From a checkpoint of a small transformer trained on Wikipedia.
Size: 1 head of 32, vocabulary 1603.
Architecture: LayerNorm before each block, tied embeddings.
Training: a variant of Adam for these matrices, 158M tokens, 5381 steps.
Each number is 128 + 24 x the weight over its row's rms, rounded and kept within 0 to 255. Layers, rows and columns count from 0. Numbers have three digits each. The size before them is the row's rms in percent of the matrix's.

# layer 2 attention query, 32x64, rms 0.066, rows 0-31, columns 0-63
105:112123113141119134121140165105150129187116148101192145130115118094124117078130134134138120102087122096099116142123098100119133127092175146132117090112121115128145126146140200142129107141158139
130:121123131131131134123071062128144119080172123166094131125134126164138101150113101124118135143173133118165112116150168136127151140156099122122119149142096134116103116117150054116130134114118142
057:078137135111140171079141146148132112104142149140161088156096097137118124140126114121102155088118118138133167182123174124102162079130163148128116121126114139146164126122148164120125133142100143
107:171165119158175116118088136152129162082143081121074128095124122148090173128092103156127135116146130142142148083126124129156139118113124118128150128118116173105130118140109099125095153138145131
065:116122157136148148160110108139109104108135137090103091095096106156147150135127150103144135111103098166150118102140178128094138101162119135139109093165084100151133138155100128099133169106103148
137:169165097132159121099140169148124154118135112105120122131111106099076161103132128142116120115116125146084163114111103096151130103076152155135148111095148115137140144139115183128091130167141143
075:131152096111157157115101130102104131127145130138128160120119157163140140142135148140123106171161120127148095114158141152080128122160134106085129155176163143133092153146133064124149150136084127
072:101105146128094184134091116084108084150126146150106144120101114161154113159133143123126152127123110195112109118145142149087123113163101121129166138135093094147104133155120091145116139120139135
068:129086140128143141130162141141093122096128152150112116112132156114090134126135129178121108130124090185126162144109105112097165129166074116114142134148179163140115137081107125109133107140143103
130:159175114141165118108109152162141157110123107094114125123128127139075149130112091162130138112148149137151142070090120104126152125098129143154167132123140174125147152132117119094078134163146115
066:099144124134105104121156133184159116149137153101154134113140111112094121133099075154115125106112116089117118141151109096136110140097141123165100100117155132129150134136180196130147132123126168
130:127125129140131150122072106099136124099131154153095157104110131167135135155145133105133120153169125142161129094150158163107116131167083122134141138129126143137085135121122041114123118094113132
066:169115125124141135118109142101051172125141084099103118105130143147135162115143157113143113139126115177131114133098113157103134133173118107144146131124135134127130138159095098140134172125071112
074:126111159133126127109117124134129109108175142116104154124111157153148106153158131133137118121167098120173131115147165138159134130160087134123119152159116180130097149148128064103097109081125163
090:167092151143124112180124104143126138084127087112088155154136131157108140147102137154140125114125171175144127148090124134156161134131111120138098115164105133126155121142106103108113174127098170
109:131138132110149129128075122107107126098141104120090163114123139170139140140134145092134124156186128175166127114124135154098112127164112099105150139158126137115095140126103049112148139125126115
098:114074151140112150144099105101123104128118129157114155110140137174181087147124115098140114171161127122154100134132142141111121129166083145111115131158123123152107110106128062149150141107113143
098:131141119144104110103151105165136136134129157154194111135116113089102112135139127140129134123121130093104148125139113138173134123072166152135123140044096107144140138119145158134107109135143092
140:136116165134120126137069092124138114088159139158089150097129125166139131143109102115119123152160135144168095103153153153121151142147079124112143141128136144135130124131136041115119140119111143
063:141131135142115169103158119126119138128123115123158087150158110086105113113127128136122104121130147086124128124145155109123234133077134117102142099100115145148143141105161116096146126135142108
135:122156096137131138093164187132131138153125139103171105150131114075103144107152158122119123114088131113086143124122123103128116126081161160127143118090153125125136139129130196145126101135153111
098:149159085155156127107108138146124178078153081103100147129143127130085167125118125158121126097176149164148140119104137102142152102124117124138150131141149147108149150116119087105097144119147160
105:088170121101138124063146148121109139162104167114171084112119133114120134114149139131110152135129110077112120101152133135128103119094148132130147140107161141137104159116141172136135090132149078
053:147145135140135088106144124141127153157126110102133141127098135128148163135172161150151110132131095117149127114185169169135085114143107104136101102117138171112113184150149095122094140091130119
114:108170156119148150067104125128108141103135140122102095077119121145102140158115112152103159137163117152164148093146145117142123093136130143158149127070124155105109146121133093109128100128158099
134:120067165134119124181122076112132101114137119140084137109131139156171107152128134115138125126153121176138108150149142132130129142185100111121104139147115103133122094118126090116147144103089164
059:171088132148173116163161149110137127113142095115148141155107164115102109117106154130136070094135136162107116160117137111108143079152088142086112127125155138153129128103098111152103135131149137
087:163130151129121117172104096110113151084135124151055138125125125154091110120103100144130133166174154159154116115118123132140168112108136108153132128150158137138155135130102083079123135115143148
075:152117173126117104146093110129129123116154132125082155097087162169128124144079133120123156142160129185160117133158158112116160103162091117103136122167111132130159122136115091121125141126126163
150:127076155125086125172125078093140106133127137165115142140134135135182099141143144112128121141123118130137110168142134161137136132164132107120096129172122121150107103112122092139145148095076172
084:134109089119144144124073115111091134110150117131098139132128137181150122137163140099115124150171136151160109115128164161118105118159113092132155146149136153112088153128120060133152140094121109
095:163182100120162114111112142171111177103151076097108146139138109134077162126136132131110136126145145154128175116111126099149097123113127147132154112111138141088164161109123133127090138115137145
# layer 2 attention key, 32x64, rms 0.0649, rows 0-31, columns 0-63
109:152190111140164098113111157176139128126167116105099104130131104105058145109119119143108150109157128138129147083143152104120144132094147136145176141124150132125139152119118131104126112121173107
114:157066172123109094126138139116102125145104133131147195132120121143151080127137119088155088142116124129122110141130155176124083141142111133130130121142120103179140101143124118172139119114101140
076:130149099137089117108141150153118136127132152160140151093148118152137155116136146133110101123138143138114102098076101147152134123118114144071137188151174158115100160162161096123125125113125087
127:112105171097116132151165098121089115113106140165142145133152123132172105130153153122165116135112106121150127162126150128128153158170106112115081142155113091127134110101126083145167116099088108
069:084066089130131167135123167119098104114104154122128156114154116138155107142151159090119161133078125120110149126125137114109135113109098078137114113153115130092100161133147116103130087115126151
115:111107186128147130146130081156128114109128108174106125107135134161169113147126119137148173150143147144174126147119121152161140139163112076140092158130139115145132118110119064143131121104108123
073:127078131140100105126140109090082114130123152128157100106124105123128129155159105047133132093161129150109136160144101134127169157118120123135129124130141131141120143096141150102170132076098139
078:167101093124167128089103157163137154145141151125149162125109126131151131127151157131102130117154113097140171108137103118145107075097083143186121144128151115119158119124122119143136078154122137
083:109094148142118147129143166122127171131119124152134092100124156154120176107166087129117126148109165150132133159072123118107114102172123131103122148105133143145091157184116118107156155101132130
137:135067195084117114137141082127117132111107120167110158118122118144153109129120118119154118161136129150151135136120162165151147130151118084127080156143125124117123118103145082147150110091116116
073:150148141128124098124149168189079120138129132138133069136152134102147161123103116109100145120170109117171138074149085117130138155134169123144149113107156115138110146139132126102094107136123119
111:145053159109127096145132111095118127140136124144132179132106113094161106130142142091126107136114132120114123182147141137121113124171148115155091126146109094134132114131154145142182116119076141
072:103089099139140120147162121120137108148127101081079138141149130154136120145180120123130154116147140116119098143138139130160200130106162125124072108148124183119137136123135147125153093110145114
103:088081094146101153134150153100117127155116128148137123139132138110171129117137151117114125101113127136120151153133106145151101125191073125143108143140121106156139118095119087133162161097071114
093:079096096124117167123160133100152118130114120145140123139151120101164116108163122193150144126076123083147115142107157149133133108152118086113105136124138173116107087109150122117159124105126119
107:123092143104116152144121073119135115135108141119124150129106127129099051153150102132160125116112119140099134198158132156114163147135123135167119141152123157147129107119132153166152115116083128
088:146130084125115142089121156114141171163153123113162124127099142083122177146143143120096128105113130157142146138132126101118149096117120117142147105099139158120105140157145201082107100129152124
074:141182110138155140091122138151153147115100130133082134121157132162125128122120114103111087136124116142148200129143145147090113078151100119129138137144112084122150152127094157164137156152125146
122:107043145090105140114163141125090154170114134136163165165129117111156115139174107101150122160115134119121132156122124134126135131161165122144089125152113118148090122129128124143164125103115118
088:133151123117145058138107156153110146131102127116098065107116133123072162147081109088126120149126137152123122138113119129100113144130127131178135138130141159115105123135132119138164162172145158
115:160178135151131094138111112168134092083112127151110100091101124146118160158105134111099160098157107131118128115144122152148097126112130166152132130119125109123105134147123136089113167187090141
118:123093185107137085150149116115109140112106138162115164121115126147155055110108113131158110150120135153148106145116150166140125153128149082121089152138112109133127112119123073145157132098125127
086:126159123132083137169121111155159094142174122118080131131146141131108151156084128057137132101145123141129099131111119118105145168101161149160121152120113117148141150147146124130119126160075128
057:090108103130092148114085107147112098148070130144114112103145126133131085136124116104113152112126132172141138178087140123108160125139151098155165112130106116109148147078131147164166125129126112
119:112058134104075134156149088115114087109117130165137150124146122142166105135135151128152119146117123106112114175131088127094093127137112131122089162156131118160136129124110123139165132103085108
124:123161089150116161142139194116111159145123134103177121168131125106127112083145144145109112132094135072122130112095133116089115125116146141090138092128129136121108135160138142148145131143181106
067:172141115166107125152143143108154159108096105120137106125133132129121144103122131145124139113145139154105117101076151162097106126150091122177105143146142135099114157172125109082179159167121125
094:105079157099108101141150131100148093143110128125125122147118099162167126128099111138154139140123119109101161158163134095148121109149141105101127136105119151109147100054124107162178117108121146
081:066100100140118168135131113123149138076154152124123141139117123133156078106171123115119108088111147163109157160117110153097095138101130134170125125177148111127116137117139099153134116096111119
147:110182073151142141120134182130132142157143134088173099156134135121120135088126127145114128099124142116096124133113128080119099115100161146117169088114131139119130130151123180096128137153161122
089:142098149119110102156140105109109098144110122105131150176106129130156158170133122053164134070100126128123116146143120138146142119150100158122135098122113139164116105132123133132157158128072123
111:093081167112137130152156084133122101132115129155136125108135121128147092140130144107165109146102145141140113133119128152117171128125105091113095159166114120149137096112105092114169145065090117
# layer 2 attention value, 32x64, rms 0.126, rows 0-17, columns 0-63
076:133119105143137126136169100118142119147116145092148102182110133142123133134132145124149080097105143116094088131123132121119148105106140094129088177125151170095135100164119157172148131152114081
111:117145126193143119127107098133134130137127149130069111139119182125124124122129147113119168105150109115132089149104133125160126157119087148123141106109138140112114148111039134102153148136115116
088:143141095157129170120149127120115126114181124115182133154072092144125119127098138150082104123099150146127150137136177123099145149154100181109136107107124145101117132129146154100146104138134152
109:119124142104124115136158130164129154144075149106143130110114159113140109103132118156147146154136152133121152102105123111141097114133132116073107087143106122101187114128215129141113142132134102
094:101137106153145148112172148103130114152122159112159125158083121086114113128101169124128096104099104118090094145126136108133140164098149152129133152105091116138136123123126166120178125184107133
135:138132130068112106116112148143116117107125118132138126094139097140156132123113138183160173136131070116132129124143135121119093122116145114149130121127145120219143087115175120124139101131141147
098:114125130095143147132133129136116135153124137124145161109111096075119132116096135148151101141133177134120151120131134163146137127085147145147141115169093113127136125095235137114119112110132121
098:091110133086154098145138130134136132160083148146113140103152148066115139102136103104157084132152156122127119115102105117168136135111123126140138104167114104107165144149170120156087137112133088
107:134123101123134134138158147109140162145111130113166143168134058143137112116076150139104107123109098082114117147131104135094136129141126159120156119126114120169121177092158174118137091150129135
131:139127106111122154129163159133127149156115138110182138146110096113123140133143127138108085116085178121090156118116106129096141087120140127108098097130099123106161131161143177192119116128143128
119:128137086124132130125163172115121115171119121112186111149126107109113133098132116148120103093092127111058123151127113108119120127086169166137155107123132104159156139159141170140127115147149117
101:119131125110120155124172137127115107156121146116134098161150155093121136131165102127184094106111139142129102121125128093140139117094155092160092141144150124145170065188121155147138131133132119
111:144142121093101141127160146103094168131103116114198128138110108132133105142093121142135147151099123129144131108111138126101078134120129145079139117117133115166153166123173143160119076139139164
074:111125127076102115147123160097098151089076111124136128147147091133146146157133121107159129141106127127130145117196132098114098123143112124139146135116134094125119129108207125108117087148135143
084:130112131073112122144111151117115144114115107148168128093168103157128120128107120112147159141134127122117167114162109124102080114079130110145146119140151122171129137078196118134096118128138163
088:142120138094135116113133130132113110129161120162141169088158069140127151101104147114128169138156116113114155130140113122107088129103123125179171117132135095171107143080181125116113124100136133
094:121112130068117135130177147140117145148106134138166148137164086105136136100128124127161072127127140120109154114125103139106123106092141126159105139176125114118169137153171135183100137109147120
115:164135115173117149116110130116133107112206115123161126129095101164120123125103142153074139119114091136109137140138156136108128138151137138127133151109125169155058121135084129108146145129119154
# layer 2 attention output (transposed), 32x64, rms 0.122, rows 0-17, columns 0-63
081:113101129160121129131161169148126123133134162137159104135151112092126144097117078168114136118087120102110125139108098119110155141099110147142121097106125126157154092127148187138089116177162122
112:125115160143116135150077074134163097100124163158119109111139125178121116139091109128088162153159139165166118104120145103127150124116113125133119152146112096167157119115143089118112147154151108
089:112191114093139097113118151144170160138162159131173115142130111139117108113142110135089116104113138091150123113153119120150102122080152145126127127084112165130147134098156152125103168087126131
111:130158114107124166088144159091116157191092111091150121098117147112111145132136172100135143139111098118106100120143143142123093123144125131141157129143135126135083167140091150160157104116140091
099:140137147148099120117156131166156115144116161126186113130132102098112128123113101150102142096090140122126126133116117107141140119060161148136108124076128118138170119134150198134089144129132132
133:143128131155123134149121122119128111172111081096120162141108121097153116148160181103153092130108159167112121151110120113141099148153139151099122127147150111069101145152121123154098134079099135
097:123142128123118117111179159147098143140118096091152139149114124119111129130136161117117128120130084109107117127142152140131126104110141124095112137101179103111106148154073172152202131104116164
100:137115144145122152116179143145089130123088109092110128112117128122097144119106146135144160151118086137086142120100134151117165113127127115112134148135159079138123139154075169121183094169139131
105:156144103149121105138164145162143160129130094113130129148143149094095118101107121144091132099112144113122143157120106107156125125049171115132083115120131103104164110136123181137134160121125152
116:115166077099139123100170181127111171165128123115173109137142136089110117101127115154123120120105112082104139133154096111141101123091152134121156125128129133116133126112151190134132120147159113
112:139168115130124124118154159184144138147118115120153117151118103105085128106133115137123127112096140110090147128094089103129124131075158139128115115101147122121168125126139221131107131144151135
105:121119144127132131118160162139131102143102154117161124119120078069133142118143122161159125132091124133078128119108090124101174134125122156122144126098152129137131123138139184138079090177152118
107:176189085133161123129153151118138172158125100090173130127101141078138133092145163128111116107120140110104127127151118128146096126084158130141142119110104148091122145132121153133121134097094120
085:151126122137166128139166144108089138139126086082120168107117155088155149126150161139128108101132125119127148149111103142138130132141135115138106127151146130073106131156102090152158144090060140
090:168129113157141130140154126131100147130126058103104161148102159093143130128138176109141088111137126117125148148128131146134111128135130104118111126165146115075104127153098103163165137093081146
092:150099135138128120153133107161124143096124070120082147162122140135120101136134180102137091127138128130135145141120164142146123131123129116101081125159146096080129136135089125152172145088103171
097:125116104138132125101202172130095159138120088103128133145114139072108128121129159148148116136103111100086153147115102141120136121109145122110118117122159106121120132136107201147158092146133133
111:119152121110126103140084107145179127114165165170138120168145112156137096134136098111119098104132163111156113125145135121146095136113133152134132104102103168125160110099178128110082150089129143